Each number is 128 + 24 x the weight over its row's rms, rounded and kept within 0 to 255. Layers, rows and columns count from 0. Numbers have three digits each. The size before them is the row's rms in percent of the matrix's.

# up: layer 2 MLP up, 1280x160, rms 0.103, rows 567-746, columns 64-95
# down: layer 2 MLP down (transposed), 1280x160, rms 0.0674, rows 567-746, columns 64-95
up567 116:131160115142133172136157164130142106113145107124122158137092121134143124121102158127137084083132
down567 119:181168134120110132124100165170156138123102104131119163132141150173119158121098147130139114107136
up568 118:135108122071157160175112103112096129102102101118145150122062149122068104165107112124137116105131
down568 129:078142135115111150140147112100140105128175091143089108162178154107152172099128097159116134112104
up569 095:120092128108076107121106097146152137140120131120140153090096138157168100153131138110144150104098
down569 078:121130149148170130122126133131094143114132140128085112099187167136161145117186120149133104157137
up570 094:093132136142171126130112104138133157171122140099160118133049108140117127138130133123155110112135
down570 095:145139128092135124118103145126113093097118101129105149090088127171154141127119150111121083074154
up571 110:100103080094095126117102107122119145137167125115136084125130130170156134161116125116134089125150
down571 123:099100102128125129124055134145175157117159113164156138183126137126127120157145125149130128155125
up572 102:121070106099131145155157130128115147183112133102124162124113114147109147130104170148187118104140
down572 089:077144111126139116133133141121144112119135154094134122105122099145114137159158135147097120172129
up573 116:118135178099120111128157147127089112121163142125130121100113085129119114119105195135136147143123
down573 129:160105091178131113120127164137126150139169124153141103159163095152176143150117134146163130136155
up574 101:148132109152130113115154173100151120154125147135090084112069104158172131114108126129131087161141
down574 103:164110124134119143128129119130107128124156079139143108109163108094150149133149123127112111126163
up575 091:124097121107094068148097153105160098110128145140108091117134065116148099111140125142151125108129
down575 088:122085082128121151140121183137133103182146142147146128119173144142135141116154091154129182160134
up576 113:129123104094132150177099141150146114157120132096137145149111127126100119149108164122108112123110
down576 104:142113055162125144141158165175140146071167125112124137133133140123145126142148107126132131152171
up577 108:102085135144114170171135089120111130133138131136190090138129133118119144157140122133122132107126
down577 115:139125142098094123129163113159121091091136140130118150101164097153132182133124115132139098142137
up578 101:123125139095112104137137116148136151073141116126139085137132118098171096114125165142155152135142
down578 088:101137124073117103106090188135131117171097099156139122117153161126130103105171094154159108111121
up579 106:107122142103121099093146162153144107107139098136164114121094130120144108115099128122125106089162
down579 107:169158118140152115116114123095132140131153072129143111151166138133121144096118120133144118144149
up580 080:109109164138114081125145137109130118109137133136171116123120125124162135174060145132105120158084
down580 057:125130112128156172095124119083162137155170155162119155145144139123133134080149066083140136133105
up581 116:131163156169128154156122173136116093100135079113146101114083131182108163132126133135160112143111
down581 135:131175132104118118111108095112131149084143168131131104146115153143143090157111144117165108130086
up582 104:098133101131170136116132131092153112138186146123116167074125145166129098145102138098133122118163
down582 088:090142148100129138154101122153094134136121142119128116120086160107139123110113118132103133130125
up583 098:104076141149113134201129130136140120124120064127095155128120136183161144138131137126137165134118
down583 084:102178121119121148101112125148135127101115115132132136135135127109143158149112140113085133152097
up584 085:116116135153127132177106176115128116121192131083145085102084116144122140117124148140114112104087
down584 112:101132107133126113145118139146127108098147109135168095105077117151109102148099150113119084101111
up585 095:126090149125100113102148099137089119083170143132151090095144126128126134152134133133120148074108
down585 078:170129136150125130130154091164114104130123091155121141134107150110111161079113095145148137111113
up586 114:122109157133131096188156148067143148128154135130112140120144132180148120129123194113113138111103
down586 116:174126117117121163158125130106093106175112104142118166127139128120126136123125155145134113121109
up587 094:136133094152148187152137099101127092140117117099140118075072096174103128138154121131166115147155
down587 077:141152115087102140181135142164180136154137172122105118166160120108160119126109136122142097120104
up588 095:077116161101127112097126197125132161091116161125124116126161148139136115112082137110115147101166
down588 091:109111132152124160101169113116072152098179136161127081117113114134131122065130132108135131108126
up589 114:075096159121120118167162116071101152101152150126079117141130153127183147146127167111129148102110
down589 122:100103159155129127188173113111142082151171108156143134117149107132126144110132129103098130078104
up590 074:101110122117125114170135126137101134161142119112128085136118106158124144146136132108166092164101
down590 101:092142126121114095135158155119117106122168102122150085104094105150133112133099142129160095094107
up591 089:125114127138205126131120126124150137126151143133155120109082125125152097116118119140144108140127
down591 071:137124125160088134143120148143111156121151088115121138146133175140130117083183099181128111134135
up592 105:112136167141163150150140151074123133169142118113163136107120133136123063120122175115137087070109
down592 106:133144108159106146145125133145136096151116116118066129131153130133107090111106138102145126088147
up593 102:120113152144136147214109117121164084108115128127165076124107128166138133137118151111126160154089
down593 091:147085101153113125091098157142164104152141113155119138108150092143123120116122117105150123143130
up594 110:125161169112093094136168114152120156137131095089107138127113127155154113150128154109141188156149
down594 093:089159148137154142122110174150110150113137139133114126127116140160120108107144150122077146128160
up595 103:133118136121143101160141090076126121084161116136170123113066151184150111127121167110140081124099
down595 093:124154110175076128142097144141160112123097162152155125103124151087142125122126130128163120131108
up596 098:121098137134158099164163092101132103159145092107160142120064103139148107134127169112148135095118
down596 080:092137115130123117128125162110134137107137068101098168117117138107115113144136103050109157114132
up597 112:107103139134107136173124141074134161091201116129132116127135145175176084137136176117142127086116
down597 105:126150162103162137130129139151153099156131150118104095100127097114116115137109121169129155112142
up598 076:108097118170112092169107110152120126115171128123157091129085082152119098147138140122154115098163
down598 081:146117146099128140110110149131145125142104131075131153118092172131133137150133132115101150119135
up599 116:119136128127153083185094151170143147120155109125152099136132145118105118132116147146136148112107
down599 137:140113123114143128145141135160194144107129120143129161096117116150140114145110102103103166135133
up600 078:052141115150150167132084148144138132134138105079150091105120124146112158167081146152109158101132
down600 069:086094119147129109199104189147105118108119083158124130109088126122124137101083138191092161148140
up601 089:168068104122182110157118110130126111144145096113137098123120069151111153158136174122169119112162
down601 079:123176119165121139112087089137122064131130165136080142138129100123137154090166129104101118132148
up602 095:146106134138119132127121152168122120155122136134127122107124132164138066142118120138147119151129
down602 095:099083119106116181153122155119118130134106142142134145119134118111114130108156145140127088141132
up603 063:127135126083133144122163167118091151104145138158120134109162167120126155150075126181110134144102
down603 089:138115120133141134114112118118145117128108130087133132140117100129127121124157128020131130122150
up604 096:140115116166125155122144164070102102120110117134152102110100115167186113160112138124112110081141
down604 094:102141157104131107137148138107075137113082076161143155092107123121112192088081097127118121176130
up605 107:077131148139146138162153118131128100103113106105126109148132143104109152147116170135096142122117
down605 119:131117127146140102078106171173097118129128130123145129113111095144168120125105164126131089104143
up606 099:125088150117101115149091124110138105125111172113153155124133083143115151131132092149111145141114
down606 091:149115149095121129126128129149122147093124112121115136152132123130112138072159118120106152074102
up607 100:094108103105159103110132168095141136161115115129155074121153088160129123128144162128107075114132
down607 113:112154138108161079130119086106109109130130140124121099152088120120121146170124132140120097149144
up608 116:127130076132102150145178134140084167137108077109130179114095137165101099121119121122114115121113
down608 114:116142063119121144133135131141154137170148137103107121088141095149142154118151122120167130080103
up609 127:125137153129155107197149117140121150170134119118190140137044127182161089152110101123138148139126
down609 121:109109128170124145136105158107123151106112123110147126138113091157127126127132116104121107116168
up610 099:108129180212121149133134171101141136156141137138105066100123119122128121138128167147125089107042
down610 103:159132121146158117149121108159115123149120129127103137088142153125155135124105143146132109158105
up611 084:142177129112135139158120137130145126103141171119194104115137133130102149161145139108134158160042
down611 075:157081107158154101133135094132138109116109147106104162126135144096138135106145110148151124131110
up612 115:105135139110147145148178149132121136157103097118124127140093083143116113136134124122157127125128
down612 131:129167136077143151108135075145128089087145114118112122132141155114128136114122124099111118074126
up613 097:089100137154120168168112119084146120080181113131160149119115114173114105130107136113193150072148
down613 082:091156153117098162116111140150096105090140086115151087105152101106143141144149102121183138139129
up614 112:144117136137124150151151120129104169133125133123136059144091110156116122130119149123165133102175
down614 127:129080029140116170123117142108099095106092132113101165114153132144133149123133091133139131114130
up615 099:104118125139131170154157133121093116111130151134125135139114117143098134167119128143146160077130
down615 102:119123120139141158107184128117110127101154145142100122115123128158128146127169096148150130138133
up616 112:114107140141096145153175149128104112096125149115159128119129123122127067162145176126160161128106
down616 114:117098135164124138121132141149137136147128133162137110141112151118168156141104148116128163153124
up617 099:109140158117136116157145140106107108097092127124101142094104097172133138115139095113135164149123
down617 115:154116117125105142151085158148096111186093112137167164127089127081102115130122131141168122148148
up618 079:099147112099104080166146140114119056153141105133136150117130110121149110133126164127126134127077
down618 057:147126145108136125126110157094095157139110132159154081105135146150130168131165106121136097127155
up619 107:115149142128166125158157128122114104128192092115113103116110103142123107119122138123142163115136
down619 112:161130135122159077130152109124092113129151108116158146151108191111164136120078096098103123128138
up620 102:138156105167128093156109142118124086100139128112112114099118126169142111144126166124143097131090
down620 099:188154131139170093142107096147116097102127150164137124121093110103114113109149106140136115098138
up621 090:137141140099131041100133119148150137102148165120174147094094122117128106151084128127152089145115
down621 074:131129143118129145108171086126135129124116145138143130114120153105170119115143083122159106156111
up622 105:077135097120114163116172127124128166121128125130117179122077135142096124144113094117118110141119
down622 098:141116140141119168135113142127135152151125157088153119129173112157135118067150165122099086129132
up623 108:107146124130137147152148149137130086118132094130162144120122154143113078147114113124152133143128
down623 088:158108126149136184139099128126121161155080145109174152103146127139132113124127124110144121157096
up624 086:088107116152118130123128146112094123126152125130142085112117126147113142132132145125134130095124
down624 109:102149094127113109125099158145133101093161111123145108098143103151122110130120150135130113113138
up625 102:125123147104106160151129131154160122102125149112145148122089109113107084116125071137180127163108
down625 108:152120141138103100105116161147129129134102122145125114142178141138137140095122126140115160107137
up626 090:105149135122144129125105124160132113139102167112156127124126118121132124130103130128139104134100
down626 089:150164123147155110119156121144128182127155137112163139105110137082171127144108126133148116133116
up627 106:147073129105124098122144116174112119095165154119145151135109115124098117150107126129137166143108
down627 118:142087151112173148106135147122137100126089139092116115149110127127142136103142134143116115119124
up628 092:122135162147079144138123102118099106109116101127156154085149107148116102148109185120158136118134
down628 078:132154159124166157090105105160103124098112128135132115108114186117133147138116155130114103135153
up629 056:136134109129135097145146152101116122148165129110132114170086160131135156175082136182150130120123
down629 048:120128152149134151139101145142135127117138125166121137115193134129140141073148092145092089113126
up630 099:054086165155112159170125179141113096149116101114133156121100105159127112139138110115116164118131
down630 121:140089131089135115122125151120106118158125129105129123109153119095114098171130100161137133126138
up631 089:098112140130136130148144110104106118124141117122152115100088122150149132133111123129143105076095
down631 097:087094114118085146152119148108096121109161090146146105111098112163162108172148150127145116076137
up632 111:107137130135156083154143128136144154152127107101144108117081111151156120151133135126138137111138
down632 115:122130091077117167087138103125083117127078155143107140134164105153129111130145125099130155101153
up633 108:165152143144149106128164171131105131118134164110121139144125134124148098120111129119091123147077
down633 112:111139124113144154137101138123097115126157168114124117129134099105150138138139134104082136101129
up634 083:080085141121099117178135125097111180115188130104103138118116102150141131144136141118121148146062
down634 109:126148128096108112158106154087124129091147135118147100110117153170126158107109148094102129114092
up635 100:109110100135118121131185178115154167138115136125128147129121131129149077120124133124115160147113
down635 101:161115134175118105160127123133089128118134163142161125146143111081137151111103168102148125174161
up636 091:124118140148118107117152114083120093137106111142178129136093128130128055126123122140159153148082
down636 080:087070100155107102089120134118158113110140152131154113143141087151126130108166103121116108112130
up637 115:099127130140124112157140156128079164132122108112168123142102124194188121124121116128129134102109
down637 120:113134122127141103146136187152111142118140112105175138169098123149150093132104127110141097123128
up638 111:054111141137142188117124108101100125156137150124159122147143133136166110162128134126181129106142
down638 102:122169187114156120164154153136159133165116176131103172159102177121077138127107142093136147137103
up639 106:098160123121141152109136156070103125098103126132134083125095115140173126133100154131153103093129
down639 129:077168122100117090090108114152132101103131056082131119111166134158120123122129093122129108079146
up640 107:122129185143090138125121114148117142119113112076116070137112144143158108157130160112136117095158
down640 071:140149136148166123171115175123099132136125113134110139127122112100143146164137144062120152155141
up641 080:097139149131146136169122093105155105104173094113102141135101130141099120107151150119149183151104
down641 065:129118104094125155110164176152140117110091124140101151093165157110141119102080112121142113150159
up642 088:100169148141143101168130124142118125131117145109176110087133137149148092144101167110118100164121
down642 088:102102137177156171115128133123118183115134126116159074098117150110149112127121057120135151114124
up643 109:111178088103146104147145156179072100152173095116152128148109140116108130146136110137124149102084
down643 091:111089121155101080123111161140108185124104140131133087130142140114125177136174124133115151171146
up644 094:131121148090064142132141106162120144120129136123132107119119132100160118158135153118110131112102
down644 077:121118108139102159174108195112127126126105090120148117146109120138140119121127125162148128115098
up645 124:074128135146130121131137159097110118127137117101117080142122116146124107118121170130138099147126
down645 149:138093138149157112142145111142132139111157131135125094150114082184123125127121142118134112113156
up646 097:053140110153147153111137165126101103123147112148146112150157101130125113130118094131151147132091
down646 079:126145132130083166173151115145114138149143101125147128088063153110136133130100126163169106120130
up647 086:110114126115127103134149163114126086146101124120113087118131129164198138137114150110120092147140
down647 073:130125155164162159145111133094145113113160147156129127095145164110147127070160116121129147131147
up648 104:113086107117145183160103096130137121144126115126154191097092140131113082144117143135129108113141
down648 105:109136107141115144177169163132150126135130137142149104094157096107124131144135158111136120121122
up649 104:077157104132102160105130158111124119160125071126158140129076126139151136136130169130117086082150
down649 117:126126105140120133140100134116133120156150086150121146131122132162124133101132185096121115094131
up650 099:107128134115096128141169121122085109133130098152141158168129142132136047154155158120119135090100
down650 074:103116151125070157106172126118151154128155129111156134129130154123111113104137133114136150160145
up651 110:088129109121129127122168178179115142126137132122116066148138136140164100122122135147108127057097
down651 112:135198144114107117126129119102147120142128143130153104142138131133125135117130107118089128100117
up652 093:147105112141170151135123130128132164122140106140138096127131110154189086150090162125138124139103
down652 090:097120141140149104128148155110102098104133124136144125091119146090120163130140141094110124150156
up653 106:107122139172094155143158108159098120110125095121145146126138118167159143160109195113136127129154
down653 096:116119159120134152112183114117117125148121130140129145133130176132092058093137126143131157112116
up654 063:141100163135119092148142112113123118109141129112159128110103095158160134155099169169159130151128
down654 040:161108135114145106116091205147131114121158124175095118125108116121140099109171158133125148099107
up655 114:162100094127131125186113121116099113120135160118170112093108145196122121147140153122139077098160
down655 104:168139072129100128120127137183104111105114159161098126154131150116115132119153128109119092196120
up656 121:111129100139141128180118099125087134175115098119105073149119135165109145114105136112127100104147
down656 127:142154153166081117084120122127107123171094117131100142111121117123140155120142160113110084121142
up657 099:131145127139140116161127189115125142150181112120105142138083104151111104109131147141165179117118
down657 095:126122129140118181146116134153180172123113114181126158143129121132143120133146150117115149139114
up658 096:117157150153082160141141149053125102146162137118165140122138107192134111136123126110207120139131
down658 093:121138118137115121096089124142140134131151139121166117128161121149107121167102107112119111103165
up659 117:115123088117110138133097161147113174157178166120152081088128132121132141138138174134172096110141
down659 131:135152122122110111110096141135063148118096169112193110116159108172178121161091128120116090123149
up660 075:111156143109170152173123132104133130127161161081150122133073085159132113136122121115180162143150
down660 059:138130138102132130165070137171081142084121152130145134116155123126097137082105151109096160123138
up661 102:121096118166090180159097155110108107117097080085115109055124144151114147129134136112131143122145
down661 099:124152141146114110129154128137156118103113131125110164164126107109096105127163125120144144094132
up662 091:094096121150122108157161075131101150123113122125097120091120114114132078128133131137157175158080
down662 090:152143116098134118096110162143107161120133164139148155149115132114161139152138156106144123113113
up663 107:088171122099134139133143186160124093162160071131136150118113093124129090137141088120122125136119
down663 111:161095137149158093114104109176121160153077132126129128124139103102114151134134093132118107174152
up664 093:122110139148170084183118132136078124149145090111127151137123122154113127132131107129129123148120
down664 067:142161113128116109116117194134109108105138103148128088050137174115151111139074092133144099147104
up665 112:099122148128095108215119113132096118136182158111169091099101117145120128149122146120164122113091
down665 103:118126143103124135173126147139142116108142097113133116140104109103123082112073132086131133145129
up666 106:141106084125130094135130133153122108134113084116157147137123081125144127137130124123123091119104
down666 109:141116141118122106141110118133150168148140115131121106105115151142083119088148136116141136144152
up667 121:093133136105127110119140124165107173117146109123116114131090108116124116156105123140162145124100
down667 123:146118108138118145153179075128131137116121103156141150168101115131170135141166171085137129168145
up668 090:113104163177117123096138177156098143116155141153105141134131105135157094142118179128177149114145
down668 082:145176154145126118124096120150142103145116149158148122127132107160119109101124143128090149119155
up669 100:109119171087091138184123164072153140161124133081117146117130131154191151119112116113152120111095
down669 091:117067134115120145168150132102111107100111102126163162158148146111157148115118072112134142117147
up670 103:144123118097145093140120130146110151154135075123108138112100122145156121109135135154131110126149
down670 092:166133106088103127131154139099149109087152146139114130084152109155143111127164143130093142126144
up671 112:140154121090124123114142137148096140156141112118135141112108141143177127123104188121149155094132
down671 126:072132146121120082107100116128113132149071116098156106109116086077108131087108124105161107106149
up672 098:088117136114147139143138184110130148187152100103128144131149160167147134123130153138130166137126
down672 100:126065114119140116128143144117156144090102105135107150129145110151149139107124111128108137100183
up673 085:109134148145119102100146154138129091139151161113124104127117129120123095143087111119102136093127
down673 086:123112126130105130118118144135148134160122124187133124140147138110113157091153124130178105144131
up674 104:122120129091162085112125110151116125123134134129132108140144134157154101160118122136151138091138
down674 100:156120137176141104131176130162137149139120156107179129116132135131146135083109129127129122121161
up675 101:143084115104129121171122129122135159094170095101163102127126093135140174117101145140167142183080
down675 106:166112154147154125139100139130126129100108149197111133123115131143112120103129122144167134127136
up676 095:110095118136101122155116161126079147149159155113161125105090140169117097166108146130137146120136
down676 107:122120125142123095109112156163114096123161165141152098099122103138111104138124096088128086112132
up677 104:155109124136170077150117145106120111151132066123146100143094084129132136111110177141133124160127
down677 092:120135114127072133112107117154134143130128126204135133129134160095136122118130156117139142124105
up678 084:082151116113090098134118111149127114138130140117094095096148140139164140149152119130123107137122
down678 088:162081119129157128146140108129102114142101114132122099160158146094127110123200151159123107100112
up679 115:115151097170134146143125151138131159145111092120108128147123133199141147147112112123117087116122
down679 126:138187108164121095118114103134152159180118117125169107095167151146141111137136138132115101113097
up680 102:128089146146189125117140137117145130136163114098174133126086124176146104139111122092150115120141
down680 088:126160111136149101152134100136117116150121162127150126124133094090133129086098098106124155132120
up681 102:117129113140180167141133134116091131116152127137151133150147149139107120150095125134120128052175
down681 103:137120114165123116128155109145122097156129155131126161088161120119148143136156131123136137150114
up682 111:156134064102098100114139111159085156167148079118138097140085120187147099116114096132167128124112
down682 103:143082124151151103144118133111146089148133142153140156154146116099098133107115134101122160113155
up683 105:121113130101141120140111142139116135142112151101118150149126110123096159116093133130116135142143
down683 099:076148124102131126135155140086151096104138130137151129121128096159081127097123123107137131139112
up684 103:098079171125146117107161091141116123121128090127137080156124119141178119155144122136159083128136
down684 114:137153140129175175106115126165156152118122154103066106150131132129130178061109118136111150115133
up685 120:133117120140143130136133130123115134139119057109150142128097116136119103152137151135130120116129
down685 129:110131112147131114080160145115141152166113124156118109121146118095138122089119134119173124086136
up686 103:128059102143134132178156113074123134135138137116135172128120095172114144110126146117140108101143
down686 095:176129086154097142127163127103128122135156138150136116174174134150131102098130150112137110142107
up687 119:112121135116102153129153112126109143089158113122173085119058116132137105147101178131131097138137
down687 123:119120135088095156151115075083131142132161126144152106101163114153091147158134111136155130111093
up688 090:123142109109123092160111127134105130132104128126184107138132106133141129137102155148154095158133
down688 103:144125143117144149098119130134135172119149146142098117098106130087116144117131094132120143120148
up689 099:134108141142126163172137118111103096177149126106137118074121144176103101133130145136149150156115
down689 097:129101127143109121109148076104112128099138125115119162138142156158125143110120112142123152130128
up690 108:137122140118120105109106112140097164157164100114142115110111095149157141152126152145143100142128
down690 104:149125093106148162181162131141138090131125147126112126104126075107123154106133102112067084124128
up691 120:126192111125138106136111154147159171169139082114141116112120107128172091111129145131126117140148
down691 120:143130115152130100136118126162104134135151158110143142133104160167144126123122136136104139135120
up692 092:100160144083149119154167126134121158126111085085121069134125143146150141132104116135121151167081
down692 078:131125099142163153133136105144124166149078137146094159092111126110124135131177112145127147147140
up693 110:110081126087130113138124155168137160095138145118134136145119112142128099145087105137174127083146
down693 120:116139141169177165098141124169099099120148092126172148152194165108114138153125120155147138161133
up694 096:103121124122104122146102146128116129111152109138129135112134110120182109141108131134163081116152
down694 114:125119088179117147103183123146130106130128138138124108139140128164140149126124098123127119172096
up695 100:074135149124163136109180155141115129110133150132110129153117115105145099141119142131119106070146
down695 100:119154116112154161107121091124133174200107158110138134133097121103166107133092187147129156153149
up696 096:103142143156127165171132109143147123148136046114133115123129103134125140145147202128145164144100
down696 098:151117133136162208100103093099107101121132132147074203100154117131103138117105118140153113132144
up697 099:157108130146126111173127168086109099108137134116118161075130122183138125121131145136138154089081
down697 095:109147137170159138153119127123120164103114120094149105095128095149149133148147169125105159143157
up698 092:098117164120112112118135108147065141135105125094168124121113141154134114137106122111149137127162
down698 092:179123107161132163121098141093135117170119112143116081124154129123130125091113131117090104099139
up699 115:168145125135171155154116155118155150110140122128169136140090134122128106127122143140120116077087
down699 128:126140125110109183101105142111137100119165108110157143108161157097158130151111130113154104130098
up700 107:100146125139128125139159112137123140115120121098155129117111098132166094152118147106142116101085
down700 117:097115128127147097128142132146127119115145070086141139135102132159111129101126143060103139118121
up701 056:121103133179103141190085138128148116131165125113184125124082098157149093126126137073196107105144
down701 066:153131124110117113115139171140093153102167127134075097150157131111119143120137130187112111094129
up702 087:093112169143141118126116107098140087107155125105143144099100105124171074165134134085124137093139
down702 091:124121128152120138134110110125145118126168139158123113127130094139103127166121107124088114127139
up703 092:081118141113110145142119107097139124133184113080138091144140115169140116126107170117163154116114
down703 094:100144110115101087140118153165136104108177153120130111123144106140137111107120120120133100102096
up704 110:144110099114123132148163177098144136119163135112148168127114098143111121116101126114134131101123
down704 110:157103156142134154115104144131138110147111125126154161126156137100166114111171115195121151155151
up705 102:131127155126168128118154128097157126104171089117142141165128131111123098125113154151121140144149
down705 109:098110118136148123092109094141097103131112106142176151107139101123114077125144074176130141131107
up706 106:075125099145125117152120143074115111142132110131107089120123098141143152130134139144124128169109
down706 099:168114129101133081086142110104142153094177112143138108131098135101128157137178104122099147175131
up707 077:116118124137190132122117118111135180145134105111124103136087097155125149127121143135104158099087
down707 091:107146124129091126095128136175126130119110147157178123124178155080132106106100100133181103164181
up708 093:110147093111139119141098153146137156150112094096145133126154145146124153163138097138158123134138
down708 093:083139127129100136079169150137148101106160129158124144136104121138138124125119132113117157162126
up709 102:101165140147125175112144170148115142126090124100172133113115109106095137137078103117128097089099
down709 102:143094153154083115117116190120134120087122146138169109159124160109154112112112141136148164135174
up710 097:120179149167068147115148156087115098114129069153107133131089137148129097133132159121157151125107
down710 088:122116156166114155146099132088157123106149153139094145128140149142134114133155154139125135156154
up711 110:089075120143170071168127129140093127172176128113105132098156122192124148131132117127106114137090
down711 115:100193151141162125128137154141151152158139152139151129093151186121140142088116120127128115128151
up712 103:098072148104187148133108140122118173146130113117137102137082152106140125130103106120131107107144
down712 110:135182162143096129109139110136144113113103085143103065123119101137130141102169147177131092136148
up713 103:045090133158103115163100154106095089151146140125134098117109127150099126142152114128167134085133
down713 076:145161126090113096132108169100144166187112104116140154101118153141137153098120115124147144111148
up714 110:087059135112114103125138162113138172087148146125117161123138127147166091129121136142162166121134
down714 119:129151070172151141143150132132104179104162098144139161121155134150123120126132136129128091157125
up715 098:108116127111105134090131125150122088124138088117151122140140117149120090127122136132155153139167
down715 100:137133118121165128128096187139158134114090161131121130107168185109139153125145150132136087154117
up716 077:112078129143146130172115136141077128090168122136161114100080102168158098117087160128158112111131
down716 097:106136106149126120161115144115120110104163108138160093070101119183153104123118131119149119106127
up717 083:109104142125115130129084113139119134142106098105119146113081127155157165132118142121133155142110
down717 087:158147137150146125158113081140105151156151112095110105163171134086131104107165110139100106125136
up718 085:098140151119114146113157131091149111156120108151130124127094119140125099124123194136102152139177
down718 075:093136154139150099080181154140085095122132153113171114158168163080149125088123106166124105169150
up719 103:108085084122124124132140143130096155137135097131126161130139139148149080129158115120135124091131
down719 104:145148117139093094129123090191118118133106136095096107159137100108136141082126156140135134118144
up720 093:113114084112151107133088157088118105177125080117125138120085097185156140114123156116150173168167
down720 091:156148098122152119126132135119112137099160191138158098105126143116133122096120087122154155153139
up721 099:117083179129110090130117120133159139136108101132146105085128102145165132146116154135139081151087
down721 088:139165141127133149154105130100139151175161155109098177155140103109118123098162154145119114143095
up722 099:132108167110111063109129132181131138091114151143126130115132152101146120136151137115149140152108
down722 081:131067135121107195106149116137105079140099175117149122116175100143174129138137109128126153160139
up723 101:073148124143095138136114150109093132165160103096115081131092125148140127143107134146125104159132
down723 086:109149128147133097134131180085163134119113130138123091085103132150109157094125163142118093115144
up724 071:118138114119090101143119145155140127132150111106159139121128109162158096157149135123185129121147
down724 060:117096113148135146150088144156130125146147122150152096144086140104146137109136180141096122114140
up725 106:099116164154125121134123157104134135161133112131129109136128128167135145146111157113126129136130
down725 101:155144080125121104153167176110121148107120151165112120116109105159116139158133140132079103139125
up726 096:142115179114106165118130099097121122098140154121149114106123127108117069159117126114111097141092
down726 094:083098109168158129093124153139116113126161101119128163142138160148138111127107139117118154155136
up727 100:146085132112133133140159147097116100106119152136175143100130122125133111139114171117157114096163
down727 093:104139159130155079116132157077144143144119108123131130111102131147098154132132113133083139157165
up728 073:088170154162102116126119139109087118131132122126160111124107114167136087130098133127178134130120
down728 088:092140113145123127162140160105088126145166097131142124096125124175153094141096132145160109084118
up729 103:129141129131134122124131157144068097158107141115140110116137098146119099119137118151118104160148
down729 104:126137168116141108089133112177156140105198148102121111126137115123123124144123117123150160083112
up730 085:120126155123167122119155166114102091132124114099114110107142126136152085095122127147131154116134
down730 090:122118136160141113117117131120112118069171155103095150120139150125164134112156120122145115125145
up731 117:080098106130132145150109123108127148158091050119139124157139117156184133147101159128175103114171
down731 135:116160156121114142088129137092124116138100131158198131134088126115137122135104164103144112117106
up732 104:080114139162143152168099085122115101125113136067100108099157133155157152173099112120131106127145
down732 098:109104125124097112105126106113126128135177113114150117134110117146123126143157073083130095145122
up733 119:111146115151103129143136167121088121124157132092130150109103114176129140141119133139136149113069
down733 134:138174125130114127132115101119165168075147114172115120142118107096159085156147114122140127105101
up734 108:123117165141110134131126115085136107092111088123133139123117182158122127154100153129114150102140
down734 107:135098126154154119118089130176106111131106138145125164171144116158156141131116143116115118133122
up735 097:121146118137152141137145146179095128137148104141131127137136135147132098126143126128155159098108
down735 088:150144138147141143153114122111105135123141126105138151099161139061087089128142082157158145165128
up736 089:093081135138110098161118135125123145119145136087172115122118104140136129178134150114160132150139
down736 086:091099106133089109124088148156126147127150119148124125087126104134147102120134157063155078102143
up737 114:081112138143157131115103135141119130144140113126108058132153146134165106127140112116146171077122
down737 125:114162122148104145144137115097150136179110177131090128114139136114107131143173111147114158153087
up738 104:118148146095155129193192110130138102077085156117142127112147110155117150133105137117105138142136
down738 110:143086164123142144121134166136111103172084155137148143112108086104150139162106115133129126121104
up739 095:108149154102127146127131115151132116098125128114156082112092145155147158155095117109104123132142
down739 101:121079149108160153106096138092140131101155069108153138157090133136133183150138139121152117174132
up740 106:092119108117151110172121079108099095109148151123144111108126128171082128138132142143187148136146
down740 090:098157121146093131126082119124116117113123136130125143150146176121091126131128125121118096122147
up741 103:080109103180146168111128119136153123136135139116179114179097110149101115125124091136153088108149
down741 098:150161120110106089087140119166134125173104151139150144118104074115123116123129128127156149153099
up742 112:077105147089120127155113109133139162106115100127127088140139113118154169145127154133137153120118
down742 138:139124065095090113158128090078118152159135156127100145110149156177109135140143115134152135155106
up743 110:118111161136129116132122171115107128108130200114121167128125128139116125129092104109138117106117
down743 094:134131121170157113135087155094132156152091104118158136106147166131117108099108119121140123069121
up744 055:130107170174148148147090071111138102134117142122183156086144106188155114113138157139134108122148
down744 078:167147151135124111135167108139109118146146132112117120157116154074108160173120123148139124135125
up745 097:136104116112165078174158139071079186149152111137126130110130114113148088127142150113119155111110
down745 086:104172089113111185132151150121131124096150107094127123078106123126101100139140126133126127122116
up746 087:098147132149164132152119143117143170121124120101123087133099111159107146120105097141109153150114
down746 080:147121100137103134103172115139143116128113129121120153139164137122101144129131117097117178153102